{
  "n_kv_head": 4,
  "norm": "layernorm",
  "norm_place": "pre",
  "norm_eps": 1e-06,
  "init_std_o": 0.0104,
  "weight_decay": 0.093,
  "final_lr_fraction": 0.1
}
Each number is 128 + 32 x the weight over the matrix's rms, rounded and kept within 0 to 255. Layers, rows and columns count from 0.

# layer 6 MLP down (transposed), 512x128, rms 0.0896, rows 205-257, columns 64-127
[[ 86 148  94 114 117  48 154 166  89 117 199 106 132 172 181 169 140 113 187  53 108  75 159  99 116 100 117 130 215  70 116 144 140 141 140  89 150 121 186 139  92 164  61 141 147 138 171  84  93 120  88 129  81 125 144 188  97 148 119  94 122 156 139 111]
 [ 53 109 148 120  97 106 118 115  93 166 134 121 164 112 172  66  94 153 107  41  65 126 116 149 156 141 105 113 132 148 131  77 138 125 113 133 164 161 146 133 115  68 190 122 110 111 141 121 134 115 168 196 123  71 144 142 106 117 159 160 104  82 132 116]
 [154 161 142 174  97  80 100 121 102  85 133 170 178  92  98  81 152 134  91 138 156 130 113 212 124 126 107 125 127 171 144 151 132  69 121 158 104  89 163 113 111  90 113 115 135 128 135 146 168 192 131 122 131 168 123 112 131 159 151 118 124  76 137 139]
 [158 126 129  74 106 128 124 140  60 105 137 124 142 105  87 125  83 114  94 166 139 135 110 134 169 160 137 154 127 123  87 110 123 117 137 121 132 128  90 118 187  99  57 132  92 165 102 142 121 152 172  86 191 179 166 135 128 116 106 128 109  84 154  97]
 [131 140 133 124 139 151 151 117 110 113 152 151 139 176 149 153 130 137 128 112 132  92 178 137 136 116 121  78 124 136  92 131  85 157 139 122  97 119 176 151 100 145 114  99 168  96 148 157 112  88 160 160 116 127  89  96 111 144 168 160 154 121 112 110]
 [114 125 138 128 135 123 107 183 115  93 204 107 106 134 176 184 101 133 140 134 110  69 139 146 128 149 105 165 153 118 140 146 117  76 115 144 102 130  53  96 146 118 104 112 112 178 120  76  69 137 110  94 139 105 105 149 141 111 144 169 121 168  87 143]
 [147 175 127  64 136  84 131  65 110 132 111 197 103 123 114 114 122 107  53  87 104  58  93 130 190 121 133 100 160 109  72 198 151 128 109 148 107 144  94 118 181  83 137 137 139 124 154 149  98 177 153 133  75  70 124 132 117 113 150 126 122 118 183 168]
 [122 107 140 135 160  72 143 160 111 104 115 139 126  91 157  91 144 100 130 108 127 112 176 145  98  93 142 114 130 177 103 139 122 140 167  61 134 146 129 132 148  92 127 140  71 188 151 108 133  90 147 187 106 103 123 117 151 108 145  83 132 175 112  93]
 [182 139 104 118 113 130  93 150 177 142 138 118  84 151 135 120 111 138 162  99  59 108 100 147 146 163 127 126 123 111 168 112  96 181 128 154 122 121 169 118 165 144 104 143  86 156 165 109  88  83 114 180  98 121 132  91 180 126 164 154 197 141  60 138]
 [169 151 119 163 156 117 132  89 199 127  66 113 171 141 112 169  89 150 118  67 179 107 161 135 104  93 156  74 145 176 128 118 142 144 175  87 116  94 171 138 178 148 127 119  85 144 100 152 140 121 114 154 113 134 129 122 130 179 172 158 148  74 130 112]
 [155  98 147 158 150 138 136 132 171 113  60 108 119 100 231 146 128 131 100 152  73 126 134 155  72 148  75 136  83 197 142 127 127 138  71  94 132 159 123 127 137 110 117 135 121 121 107  93 175  31 104  84 168 112 105 121 174 192 124 108 104 132 213 101]
 [146 115  88 132 113  87  95 157  54  79 111 147 143 141 116 160 135  89 119 126 148 144 144 102 118 149 128 136 122 123 215 114 138 177 137 122 134 121  79 158 142  97 107 172 111 138  98 111  61 115 157 165 142 137 146 121 158 100  68 170 107 149 114 102]
 [147 146 104  85 175 186  77 137 159  69 149 121  87 196 138 146 138 121 121  93 146 115 137 157  78 166 145 213 148 189 115 108 117 107 152 102  93 131 174 146 103 100 123 121 139 126 114 138  80  97 112 113 139 160 121 154 135 133 157 161 102 120  97 130]
 [109 111  97 164 136 124 124 107 163 134  99  88 170 117 154 119  60 135 140 159 185 155 120 111 104 163 137 156  99 118 140 118 146 154  95 126 169  88 155 137 154 118  65 112 120 188 131 131 152 117 116 145  86 114  96 181  99 177 181 137 149 140 124 152]
 [ 88 161  67 120 108 114 163 217 109 130 157 157  94 182 133 110 119 155 153 122 107 116  68 118 181 106 110 126 126 123 103 130 152  62  94 117 106 107  81 168 119 180 110  87 172  98  94 152 167 165  65  82 141  70 139 133 153  93 148 120 113  81 158 122]
 [109 184 170 151 102  97 143 111 134 119 131 140 104  75 108 103 193  85 118 128 151 111  62 126 135 152 154 144 137 118 106 104 133 125 143 162  76 130  80 112 157  71 157 129 168 158 141  56  83 127  97 129 137  86 137 143 119 118 151 149 121 175 135 166]
 [150  69 136 185 168 101  99 182 151  96 170  78 124 141 151  99 123 117  44 103 108 119 163  82 126 117 106 185 106  99 148 102 111 110 115  75 123 101 134 135 145 156 100 105 122 116 155  81 185 131 133  87 166 119 127 126 157  87 107 113 176 133 117 172]
 [127  98  99  70  83  62  88 134 137 157 121 189 134 168  79  66 144  92 115 125 122 125 161 165  73  58 143 130 103  66 129  59 125 128 114  94 120 120 184 127 116 110 143 149 174 186 185 138  79 121 189 185  83 163  99 120 167 143  66 117 153 141 155 154]
 [107 159 152 101  77 117 129 188 161 139 155 109 138 104 159 100 138 146 183 194 127 106 143 126 191 125 107 145 168 146 141 125 163 216 122 128 142 141  99 195 115  96 119 127 162 120  80  95 110 126 185 116 112 148 137  56 145 120 143 128 125 117 131  97]
 [ 91 113 168 141  98 125 114 148 119 175 164 110 133 116 117 115 131 196 212 119 161 119 182  85 172 164  94 117 150 170 139 129  97  78 128 132 173 125  60 183 132 122  97 120  99  99 110 115 112 142 124 113 172 109 152 136 139 143 124 135 122 127 116  91]
 [114 116 142 104 148 160 110 144 112  75 185 185  74 140 135 111 125 130 113 162 149 157 163  44 153 153  95  86 118 132 163 179 103 163  70 102 149 172 164 100 131 133 175  81 126 131 152 162 111 130  97  83 144  96 125 163  69 120 103 191 198  82 105 151]
 [196 125 131 104 104 165 119 156 111 157  58 180 101 176 154 160 103 133 125 118 134 100 133  85  87  93 113 173  93 149 100 112  42 105 137 147 162 157 159 113  92 128  82 114 124 173 153 182 117  89 145 113 128 102 116 149  97 136 121 143 172  78 120 144]
 [138 144 142 145  97  93  83 169 114 110 148 166 178 148 146 100 112 162  63  58 111 120 160 151  89 118 165 130  92 128 108 159 106 147 153 156  99 151 140 103 152 127 120 122 126 122 129 117  75 169 117 109  95 153 127 152 151 115 155 108 124 138 132 140]
 [156  92 127 101  82  86 119  88  92  99  93 123 170 100 148  95  89 180 161 144 155 157 132 118  88 208 151  75 142 127 121  86 116 134 107 181 144 198 137  56 162 155 135 156  98  90  65 120  71 118 168 106 152 142 173  51 147 123  88 110  75 147 197 159]
 [124  89 126 130 160 145 104  63 155 123 133 133 104 143 109 143 116 114  94 117 148  97  58 160 163 114 212 116  92 135 118 133 141 110  98 169 123 172 123 131 136  98 118 124  89  97  89 144 128  68 132  80  86 176 105  98 150 105 147 160 177 115 124 180]
 [ 72 133 142 133 125  96 175 152  88 132 128 146  93 155 121  95 149  72 161  97 169 127  72 107 130 136 165  85 119 192 133  64 114 166 116 155 134 103  91  65 153 133 196 117 147 129 210 144  66 219 150 147 173 127 138 127  81 117 119 160 140  92 173 124]
 [149 116 148 116 158  58 141  92 122  50 149  85 167 108 167 158 116 150 103 134 139 131 172 144 159 152 136 162 120  84  75 128 138 131  83 138 162 152 141 144 104 139  82 174 136 148 107 114 121 117 168 126  80 115  86 172 174  66 143  83 138  92 144 123]
 [104 102 119 182 136  49 140 173 127  68 158  87 109 116 174 102 136 125  95  49 107 100 139 154 155 144 197 109 116 110 186 129  95  90  94 217 127 190  84 164 130  82 177 146 121 101 110 136 152 196 139 160 103 159  79 117 164 139 133  85 121 206 128 140]
 [ 98 119  90 146 181 154 136  96 171 139 141 143 105  97  98 126 130 189 137 144  92  89 136 154  93 164  87 166 130 110  97 113 154 205 160 111 178 116 133 131 126  79 135 147 126 128 102 171  90 131 155  87 122 128 104  79 146 127 163 183  95 144 156  92]
 [162 152  75 116 126 125 129 132 123  64 170  94 178 102 140  77 125 188 146 120 103 149 148 115 115 159 103 123 134 143 123 160 187 161 157 111  62 189 125 140 127 135 128 163  95 119 173 102 103 116 147  95 151 123 177 101 119 126 145 142 144 127 167  91]
 [128 110  98 171  88 114  56 151 144 150 115 123 155 132 103 146 130 153 120 106 107  49 143  64 117 136 111 105 133 142 120 117 137 138 140 140  60 145 117 171 123 146 105 128 127 102 168 170  56 163 154 120 105 148 146 166 181 155 126 113  93  44 149 149]
 [172  83  77  84 127  97 169 184 142  95 162 103 149 134  58 113 177 145  67 114 163 142 167 134 141 145 152 158 164 166 103  62 105 123 128 106 138 106  70  63 125 165  85  88 106 109  88 101 216 144 114 134 170 119  95 171 173 147 129 150 135  79 148 139]
 [114 138 108 107 145 122 152 132 102 141 140 152 122 114 183 153 108 105 152  78 173 123 125 124 169 116 161 171 100 140 106 150  98 130  96 159 144 146  83 165  66 174 143 118 131 132  94 126 124 101 106 156 145 165 171  92 104 110  58 136 100 141 168 147]
 [176 138 172 108 111 106 152 161 122  98 120 167 133 137 135 114 141 121 178 161  74  95 136 118 123  90 101 104 163 105 128 111  90 154 161 132 110  75 177 192 173 132 109 175 166 132 104 155 202 111 134 103 123 102 158  62 165  81 164  99 142 155 172 169]
 [122 177 114 130 132 145 120 154 160  73 156  99 124 150 132 154  89  96 122 184 140  51 146 121 136 189 126 175 136 121  98 129 162 101 132 109 118 131 150 187 140 121 124 100  66  85 135 180  96  86  63 198  95 179 114 126 121 103 136 180 155 155 141 196]
 [146 102 108 196  93  89 104 177  92 145 135 172 152 168 185  97 145 122 111 177 181 137 114  99 132 103  88  58 111 157 122  72 144 157 124 107 135 119 123 103 118 112 152 125 119 204  98  83 113 125  89 166  94 127 123 159 181  87  89  81 130 154 149 151]
 [130  99  84 155 163 130 100 135 138 124 179  78 231 140 159 120 137  79 145  69 126 143 129 115 118 115 106 134 127 156  99 129 135  77  73 182  68  93 113 134 159 160 143 177  86  95 100  91  89 152 114 126 138 128 153 163 110  73 213 150 157 163 118 131]
 [141 172  82 168 135 104 137 178 143  93 112 110 143 120 156 126 114  90  46  71 151 156 136 175 124  84 148 152 109 111 132 164 147 143 123 169  59 169 105  66 106 135 124 173  82  95 153 140 156 117 144  96 173 105 150  96 135 100 102 147 161 146 156 146]
 [160  69 112 190 181 105 112 139  84 111 103 189 180 120 135  69 161 158 110 122 156  67 123 118  71 143 113 162 132 147 119 114 115  92 140 137  78 147 169 126 144 117  56 152 126  97 162 127 114 138 143 178 125 112 159 146 130 116 165 145  70 105 108 110]
 [121 191 130  99 150 107 147 167 172 161  92 124 176  69 136 153 126 118 116 103 143 138 141  88 103  66 132 167 118 162 200 164 127 129 110 112 115 147  95 131 132  86  94 162 161  84  91 181 127 156 123 119 140 139 114 126  48 122 127 133  86 100 134 106]
 [131 109 166 150 139 105 153 112  98 222 167 147  61 187 135 112  94 154 121  54 147  63 184 109  80 136  85 121 168  56 139 111 128 156 136 110 109 148 139 120  98 146  64 156 149 135  88 133 153  93  96 119 159 161 146  99 129 197  90 120 143 151 132 154]
 [ 84 121 140  57  96 106  95 130 139 154 158 108 158 136 155 113  72 152 130 154 109 177 120  71  85  45 153 169 130 111 192 152 165 154  86 121 132 153 127 127 190 159 152 177 151 131 102  75 155 123 140 123  91 149 106 118 169  45 124  98 102 137 120  95]
 [101 102  91 138 151 133 125 131 130 125 181 164  85  98  92  99 167 144  71  96  92 137 158 154  87  89 148 157 142 118  56 116 120 213 111 111  75 153 155 139 115 158 163 128 213 176 102 121 140  87 122  75 134  77 117 141 153 151 128 119 144 112 141 108]
 [161 104 175 177 152 163 131 120 146 105 140 170 140 107 182  88 149 152  53 120 182  82 130 134  57 107 166 123 116  89 118 191 117 117  88 163 133  56 135  83  80 126 138 124 131  84 121 129  98 115  95  96 144 170 164 109 109 209 161 132 137 109 188 119]
 [154 138 102 137 148 160 100 116 106 145  82 122 119 143 135 161 103 113  96 100 145 141 135 177 143 148 129 138 190  64 120 119 142 154 133 137  84 104 149 142 128 127 141 122 199 135 113 111  93 148 160  38 122 151 116 119 158  82 150 142 162 135  76 180]
 [117 104 125 117  98 146 148 189 103 132 103 120 164  87 157 117  75  77  97  49 122  91 176 146  85 123 171 146 102 128  96  90 164 126 107  94 190 116  77 192  43 183 131 159  99 119 137 100  93 169 122 145 110  97 135 156 154 129 129 193 127 147 128 133]
 [ 87 133 178  47 101 145 162  91 104 140 118 103 114 149 119 115 123 179 158 106 158 102 113 156 134 119  67 114 148 201 188 142 180 111  80 106 166 100 116 130 148 135 153 198 131 100 110 175 165 144 163  78 193  90 155 164 101 140 159  75 145  85 110  98]
 [108 111 126 128  89 144 112 152  90 114 109 138 120 122 126 166 140 124  85 151 180 152 111 120 117 163 201 177 109  75  98  96  99 118 117 146 122  83 152 124 113 122 165  75 133 167 143 126  78 136 145  83 196  72 131 117  92 143 106 116  99 163 171 122]
 [ 92 157 141 113 176 143 124 154 139 157 117  94 140 110 138 139 133 115 141 163 133 168 126 140 152 119 145 127 126 154 113 104 162 133  83 104 159  81  46 138 129 137 105 144 118 139 133 112 145 189  81 141 141 160  99  82 157 102 109 134 143 119 125 128]
 [112 154 105 113 181 112 119  76 108 124 175 144 100 109 139 113 164  97 158 152  66 127 103 153 164 106 125 154 112 167 127 124 113 172 112  31 103 171 102  98 124 139 187 107 148 111  94  98 115 122 133 123 171 113  89 158 140 156 208 157 153  21  79 105]
 [151 148 105 116 155 176 161 159 101 140 165 135 104 139 113 178 176 127 158 146  96  96 193 105 188 127 103  56 107  98 168 137 115 104 143 128  99  90  63 142  81 126 131 106 122 139 186 141 149 125 104 180 115 129 108 103 129  89 131 139 153 136 114 135]
 [127 103 111 143 126 166 155 172 132  91 123 196 141 151 112 156 115  98 144 138 189 117  54 159 146 134 168 137 136 118 119 140 142 111 136 121 119 189 183 134 161 113 124  85 165 122 143 151 130 100 105  84 104 170 104 107 103 143 131 141 111 112 150 112]
 [144 159 172 113 159  96  98 165 148 132  81 115  95 175 128 175 136  72 171 116 134 125 124  71 165 166 154 103 115 151 105 105 144  86 111 110 155  88 125 127  94 132 158 130  84  90 169 113  91 137  89 135 120 163 105 153 143 140 100 113 146  88 144 119]]
# layer 6 MLP up, 512x128, rms 0.0987, rows 206-257, columns 64-127
[[ 95 140 116 155  76 152 116 134 127 124 178  55 180  99  97 183 113 161 161 186 116 141 119 121 152 162  73 133 137  74  92 181 132 109 164 118  80 100 112  91 141 179 156  89 169 133  84 143 155  79 119 156 131 203  91  63 122 108 126 119 112 138 110 134]
 [ 96 150  94 107  67 205 135  91 132 169 167 102 131 174 119 153 137 163 101 128 100 109  93  75 184 138 121 112 141 138 146 115 137 130 125 106 138 120 115 131 173 122 145  69 147  83 125 143 125  87 135 171 143 132  80 121  59 140 114 168 146 178 122 134]
 [122 162 191 118  90  97 106  93  85 158 119 163 119 157  87  81  98 132 117 122  75 162  97 109 153 135  63 183 202 112 182  77 100 127 111 146  96 158 104  62 101 165 109 121 159 109  89 173 147 143  85  96 161  97 141 132  99  67 134 138 118  88 117 144]
 [114 149 124 154 119 136  95 129 135 126 134 120 108 142 157 143 153 106 109 125 140  73 162 144  95 164 134  90 150 151 173 177 121  38 178  84 119  84  84  66 115 127 149 156 119  93 105 121 145 112  98 201 176  81 124 128 125 146 127 113  90 132 132  89]
 [111 185 112 152 118 158 106  84 126 124 140 142 169 101 102 108 113 102 118 125  79 107 131 122  78 130 131 123 105 165 160 133 100  86 160 120 118 125  79 134  82 118 165 196 149 134 119 154 145 139  90 118 124 105  98 154 147 137  78  71 120 122  85 114]
 [118 114 190 128 106 150 101 140 167 161 176 116 168 177 179 158 178 163  92 151  47 116 167 136 173 138 117 148 153 127 188 128  76 134 115  73 110 105 158 127 129 109 136 123 153 119  61 162 135  95 158 150 159 119 123 161 110 117 120 120 119 124  84  70]
 [134 129  89 147 113 161  73  93 105 183 183 151 134 121 123 168  80 118 111 131  82 138  51 156 161 167 134 127  90 115 204 109 100 129 128 173 139 152  79 147 108 124 121 106 114 106  66 155 102  80  98 176 120 101 139 133  71 107 123 183 104 106 148 161]
 [144 144 162 196 116 113 111 138  94 135 168 137 162 139 141  99 172 154  85 115  84 105  91  90  93 148 140 154 152 121 141 155 168 146 162 132 144 175 167  99 158 111 105 113 107  37  85 100  96 103 221  93 140 121 176 132 126  85 121 131  96 164 113 141]
 [112 165 145 134 102 120 152  98  85 142 180 127 127 113 123 136 132 178  95 179  84 158 106 160 110 138  97  85  91  85 112 142 121 103  80 199 147 104  94  85 143 137 151 133 116 100 141 120 120 112 114 118 159 151 146 145 162 116 107  65  93 178 127 121]
 [ 70 184 106 144 181 139 122 105  76 120 148  88 163  83  67  91 112 154 184 221 148 154 123 112 172 171  91 111 118 192 141 100 156  75 142 155  72 154  96 123 141 103 140  97 141 140 117 105 171 142 131 149 105 103  86 105  86 118 144 105 103 148 123 152]
 [132 101 105 179 164  96  51 120 103 122 141  65 126 147  77 166 105 123 153 142 170 159 168 130 175 154 125 134 152 169 168 100 110  85  88  93  96 139 124 117 107  73  91 141 125 133 110 168 100  82 170 178 196 138 162 133  72  93 103 149  89 108 133  92]
 [109 155 151 127 143 151 117  84 124 228 122 143  68  91 182 182 192  71 180 150 143 110  99 157 156 129 125  96  73  63  71 161 121 113 131 127 146 136  92  80 124  94  83  49 120 146 138 124 167 131 140 180 161 132 122  99 130 128 152 151 116 129 124 120]
 [155 158 132 119 105 109 117 117  83 146 143 136 109 112 145 188 177 112 153 138  93 176 145 129 127 133 130 106 120 108 154 122 173  84 111 122 162 138  11 132 100 131 163  87 145 160 140  71 159 139  88 126 166 161  69 108 146 106  87  92 126 159 152 165]
 [109 123 166 134  85 121 133  79  89 170 130  87 101 153 167 147 122 124 148 191 102 111 140 113  98  99 163 137 117 164 181 127 109 119 105 140  84  99 132 107 117 129 127 173 125 156 154 135 152 123 190 169 124 148 128 195  94 113  94  38  96  79 143 169]
 [ 84 163 202 115 122  99 101 103  86 129 119 124 153 136 144 118  79 148 105 109  76 130 144 178 106 133 113 167 141  76 140 143 130 145  96 159 157 107 140 124 102 158 149 150 189  80 111 135 157  98 149 146 190 103  68 138 137 114 104 100 130 126 134 137]
 [113 152 120 174  88 156 174 105 163 106 136  97  83 148 123  73 221  75 136 195  84 117  96 175  75 159 117 117 158 122  61 147  87  77 131 116 107  91 105 146 113 122 147 108 143 144 170 135 103  98 101 174 151 123 109 122 104 166 117 100  90 141 124 123]
 [162 147  97  80  70 135  64 116 204 210 133 113 153 152  75 162 112 121 165 152 131 110  51 130 124 130 124 173  78  95 140 157 104  99 137 121 150 129 100  76 120 117  82 112 169  98  51 120 112 116  97 127 136 137 131 130 114 130 145 136 110 202 144 101]
 [177  91  92 104 153 141 117 111 153 133 151 102  48 166 141 109 108 125 160 182 116 209 101 142 104 167  83 129 138 158  76 112 128 113 102 140 103 127  98  92  97 175 127 100 113 162 125  68 121  97 128 133 208 107 121 186 139 121 123 148 123 161 172 114]
 [ 62 172 139 115 141 150 153  99  75 196 157 140 145 121 132 113 137 152  77 133 119  98 139 126 139 152 176 135 126 156 134  79  96 117 109 197 146 153  74 132  72 199 120 151  61 134 126 148 115 140 109 158 112 151 116 200  58 152  68 123 123 132 128 129]
 [ 91 162 164 143  98  97 152 119  88 200 139 116 113  97 133 117 117 103 161  90 170 155 112 114 125 176 106 136 119 129 149 164 111 127 122 133  43 129 153 105  80 148  97  48 144 117  83 132 134 147 140 119 176 144 134 126  77 167 147  94 139 130 127  71]
 [142 135 115 179 180 126 160 148 172 141 123  47 112 163 131  86 113 137  87 176 161  87 174 139 186 128 123 147 143 155  83 144 112 103 145  99 130 119 106 136 132  93  76  46 164  83 100 122 119  79 167 167 124 140 106  63 109 123 116 132 104 126 146 123]
 [119 118 188 120  76 164 143 121 119 142 166  81 119 120 134 166 176 131 151 124 137 173 151  91 152 130  83 155 132 131 148  95 133 142 107 130  93 125  65 156  95 110 169 142 107  98  91 123 116  87 127 138 168 147 113 138  48 111 149 114 124 172 115 144]
 [174 113 147 123 132 133 140  99 112 152 141  99  51  98 189 147 137 105 154 145 136 134 137 125 150 137 153 130 119 101  89 129 119  98 155 110 153  51  85 125 136 145 124 142 144 198 127 171  95 115 178 174 143 172 154 147 133 140  90 153 126 139  92 129]
 [144 127 133 144 163 153 173 111 139 119 139 160  88 178 125 120 125 162 107 230 169  92 126 161 158 133 117 118 160 105 117 123  91 117 132 179 136 116 111  78 102 126 115 143 113 138 173 157 126  81  89 151 143  88 204 191  98 128  87 160 104  95 141 109]
 [134 153 140 148 106 134 189 118 134 154 146  89 102 133  94 114 205 125 133 119 111 179 130 125 141 170 141 132 101 207 137 118 145 150 218 137 117 126 111  98  93 165 109  76 129 144 109  63  74 130 161 118 116  87 129 156  72 174 123  86  60 162 164 120]
 [121 170  79 100  99  78 154 132 119 167 122 137  71 127 149  58 159 121 125  93 110 135 101 103 171 138  46 115 125 199 124 115 129 102 126  73  31 159 101 131 165  90 163 125 164 117 122  84 163 110 146 124 158 110 181 139 106 102 140 179 111 139 123 119]
 [145 143 106 109 117 197 116 124 112  92 129 137 101 123 135 134 188 138 119 148 161  95 133 143 143 138  89 171 101 112  86 118 117  66 110  93  48 157 136 133 128 142  76 111 115 136 102 195 143  91 255 162 122  86 114 145 109 133 108 176 136 151 126 130]
 [120 161 173 221 126 142 160 140 114  99 116 152 172 164 190 104 190 165 111 119 152 100 153 123 156 130 131 123 137  82 158 108 103 120  96 149 118 147 113  92 115 190 151 150 110 120 125 135 177 152 115 146 138 142 150 154 136  82 105  96 140 101 179 110]
 [105  93 130 147  69 110 123  71 102 155 165 135  96 138 101 135 160 108  85 161 164 137  69 172 123 127 114 143  77 121 111 117  73 123 140 147 164  70 116 150  82 147 136 111 149 158  90 184 111 155 123 135  95 111 168 185 125 118  67 102  34 100 143 163]
 [160 181 169 132  82 134 132  64  92 196 171 124 130 103 103 112 101  93 159 177 162 105 126 109 156 114 116 137 160 162 142 169 163 137  91 137  77 165 103 115  71  67 116  51 151  88  83 143  70 113 139 187 162 119 116 128 130 109 106 169  58  55  89 157]
 [121 123  89 178 131  44 156 102  98 168 119  82 139 108 124 143  77 148 179 189 124  86  56 181 128 205 137 151 132 119 149 141 137 108 174 139  83 148 106 117 171 125 111  81 111  84 170 177 168 144 182 198  93  97 131 123 107 109 145 126 127 149 107 113]
 [112 145 111 112  81 163  75 119 176 121 168 120 137 141 111 109 121 172 133 121 100 107 150  97 106 131 129 163 124 101  84 142 154 117 164  63 104 144 123 123 136  62 130 141  99 127  95 186 164 109 150 139 153 122 161 166 154  72 149  93 139 133  82 147]
 [166 125  94 111 123 137  68  71 110 181 186  53 159 108 132 119 104 102 149  92 170 187 117 120 155 160 116 133 101  97 109 118 151 130 122  78  63 184 106  99 122 116  89 126 111 155  53  73  88 144 134 114 133 198  89 133 122 139  66 129 120 185  93 109]
 [ 98 142 184 126 103 162  83 108 131 180 155  75 141  62 146 131  72 148 126 157 127 128 144 139 106 109 173 188  28  78  74 141 117 127 103 116 111 123 141 103  65 169 137  93 136  91  92 157 142  96 174 148 165 164 116 140 122  83 132 108  97 189 161 141]
 [135 120 147 172 168 118 138 122  99 135 111  89 170 118 122 126 156 172 112 145 108 133 146 170 113 183  98 135 130  95 147  98 138 152 168 106 146 134 115  71 136 127 124  98 137 122 149 171 156 113 198 146 161  56 181 204 153 109 136 145 100  64  94  87]
 [ 90 223 109 137 148 147 155  93  87 114  62 134  95 124 142  86 128 158  96 120  78 148  91 155 129 129 137 127  78  88 162 117 152 119 156 137  74 117 121 117 117 124 163 168 136 103 104 166  87 155 142 113 150 163 103 180  90  98  98  84  76 142 105 106]
 [150 121 147  90  75 177 168  70 128 144 130 126  99 116 115 155 132 123 135 172 132 159  74 146 115 116  86 133  65 110 139 106 157 125 176 112 141 123  95 120  69 165 173 122 132 126  81 111 146 114 118 170 219 115  75  98 130 151  45 125 133 106 130 111]
 [157 159 145 117  98 139 202 143 174 165 103  96  44 144 182 125 167  77 170 112 139  86 130 113 136 147 112 116 138 174 148 144 165  82 127 115  68 186 110 111 110  96 123 163 151 196 120 132 190 117 179 119 146  84 140  83 137 139 120  89 145 116 108 128]
 [130 152 125  99 124 161 103  97 124 120  81 131 120 114 128 128 168 140 118  99 115 103 122 133 119 144 101 121 173 163 183 121 121 114 110 137 115 163 112  91  65 102  86 101 121 156  98 106 131 129 153 181 130  96 134 129 173 150  90 146 151 105 221 100]
 [139 195 139 154 150 120 151  37 143 116 209 131 164 147 112  66  83 108  86 180 125 101 154 146 185 146  76  97  63  73  41 160 104 136 131 147 134 147  52 123 102 146 193 121 149 111 186  97 179 116 102 191 134  98  87  61  99 104 102 150 154 174 187  97]
 [201 129 107 163  87  93 109 101 160 132 128 111  93 138  93 181 168 141 152 127 109 147 124 146  82 134  66 156 135 162  62 101 124 138 144 124 173 139 134  99  47 126 150 153 100 140 121 119 219 117 127 145 144  90 161 111 120 105  55  87 125  95 168 147]
 [121 138 136 128 152 155 146 116 143  98 137 107 131  88 115 161  84 188 135 175 102 111  71 127 109 163 143 151 103 125 167 130 123 116  90 164 139 135 112  86 123  84 108 108 108 128 134 182 109 157 124 176 130  90 146 112 133 170 181 122 103 153 139  75]
 [157 124 117  95  62 187 136 107 112 158 161 119 137 152 106 153 147  92 155 105 177 139 147  92 204 112  93 106  57 155 148  60 105  96 148 172  78 163  85 139  88 110 130 121 150 157 123 113 150 120 157 180 107  91 106  97  97  91 100 134 142 172 111 189]
 [140 117 117 121 167  98 176 102  84 109 130 123 126 106 144 112 147 153 141 154 138 119 124 141 143 162 110 121  83 125 162 132 121  93 124 207 101 157 116  96 154 133  98 164 104 109 147 111  68  67  99 162  85 131 146 195  77 150  81 123 134 100  89 157]
 [100 138 103  78 133 103 159 106 161 129 135 104 146 160 147 115 147 134 145 195 155 141 118 142 140 121  87 135 144  83 111 175 144  70 111 134 114 145  81 139 145 128 115 120 108 104 109 111 146 125 163 200 112 131 110  86  38 120 187 102 124 133 128 115]
 [142 104 161 142  88 143 127 116 163 133 165 134  84  98 154 133 133 130 195 141 131 163  93 218  83 130 112 124  96 101  86 132 101  97  81 157  77  99 129  71 133 161 113  67 139 120  81 125 128 133 118 130 216 133 138  86 123 132  91 142  88 137 152 107]
 [162 100  81 142 119 150  90  85 146 120 171 113 138 224 188 135 170 116 159 153 130 132 154 148 118 131   6 127  71 141 148 120 172 132 229 100 114 117 106 145  69  94 157 158  97 108 165 111 150 117 146 131 118  95 108 173 138 126 116 132 145 165  97 157]
 [104 121 101  88 101 109 118  73 157 147 109 125 142  98  91 173 156 143 137 160 101  82 146 143 121 124 106 152 106 135 128 145  90 100 192 110  91 100 133  89  61 132 131 170 195 158 176 135 174 120 189 115 161 181 182 145 124 132 128  87 119 133 146 136]
 [147 155 127 116 124  88 149   0 129 135 202  46 176 112 126 186 129  97 135 139 132 165 129 101 178 154 138 154 123 155 144 109 144 136 100 137 133  99  88  85 124 140 146  75 170 147 161  80 117 115 153 132 162 107  95 134  86 137 140 132 120 204 177 178]
 [ 86 222 157 111 156 123 183 122  97 161 120 126 171 168 124 143  94 133 104 144 104 123 148 106 120 136  84 123  53 157 220 128 143 121 127 143  94 143  74  88 149  99 165 104 147 136  99  98 163 148 162 150 138 191  66 134  37  94 124 104 134 109 168 111]
 [102 175 172 124 158 112 149 108  86 125 130  91 151  89 123 144 138 136 121 164  62 170 137 115 125 197  85 109 120  71 135 126 146 142 121 132 105 140 140  86 136 131  96  74  78 162 130 123 123 107 107 130 104 158  95 138 128 126 103 190  99 129 179 141]
 [151 176 131  76 101 161 103  78 190 192 194 118 197  97 124 150 144 120 121  89 138 114 136 120 158 119 108 121  82  66 142 155 124 108  86 123 117 102  81 151  97 157 134  61 139 143  90 146 155 122  76  89  92 143 111 116 134 133 127 145 162 180 175 144]]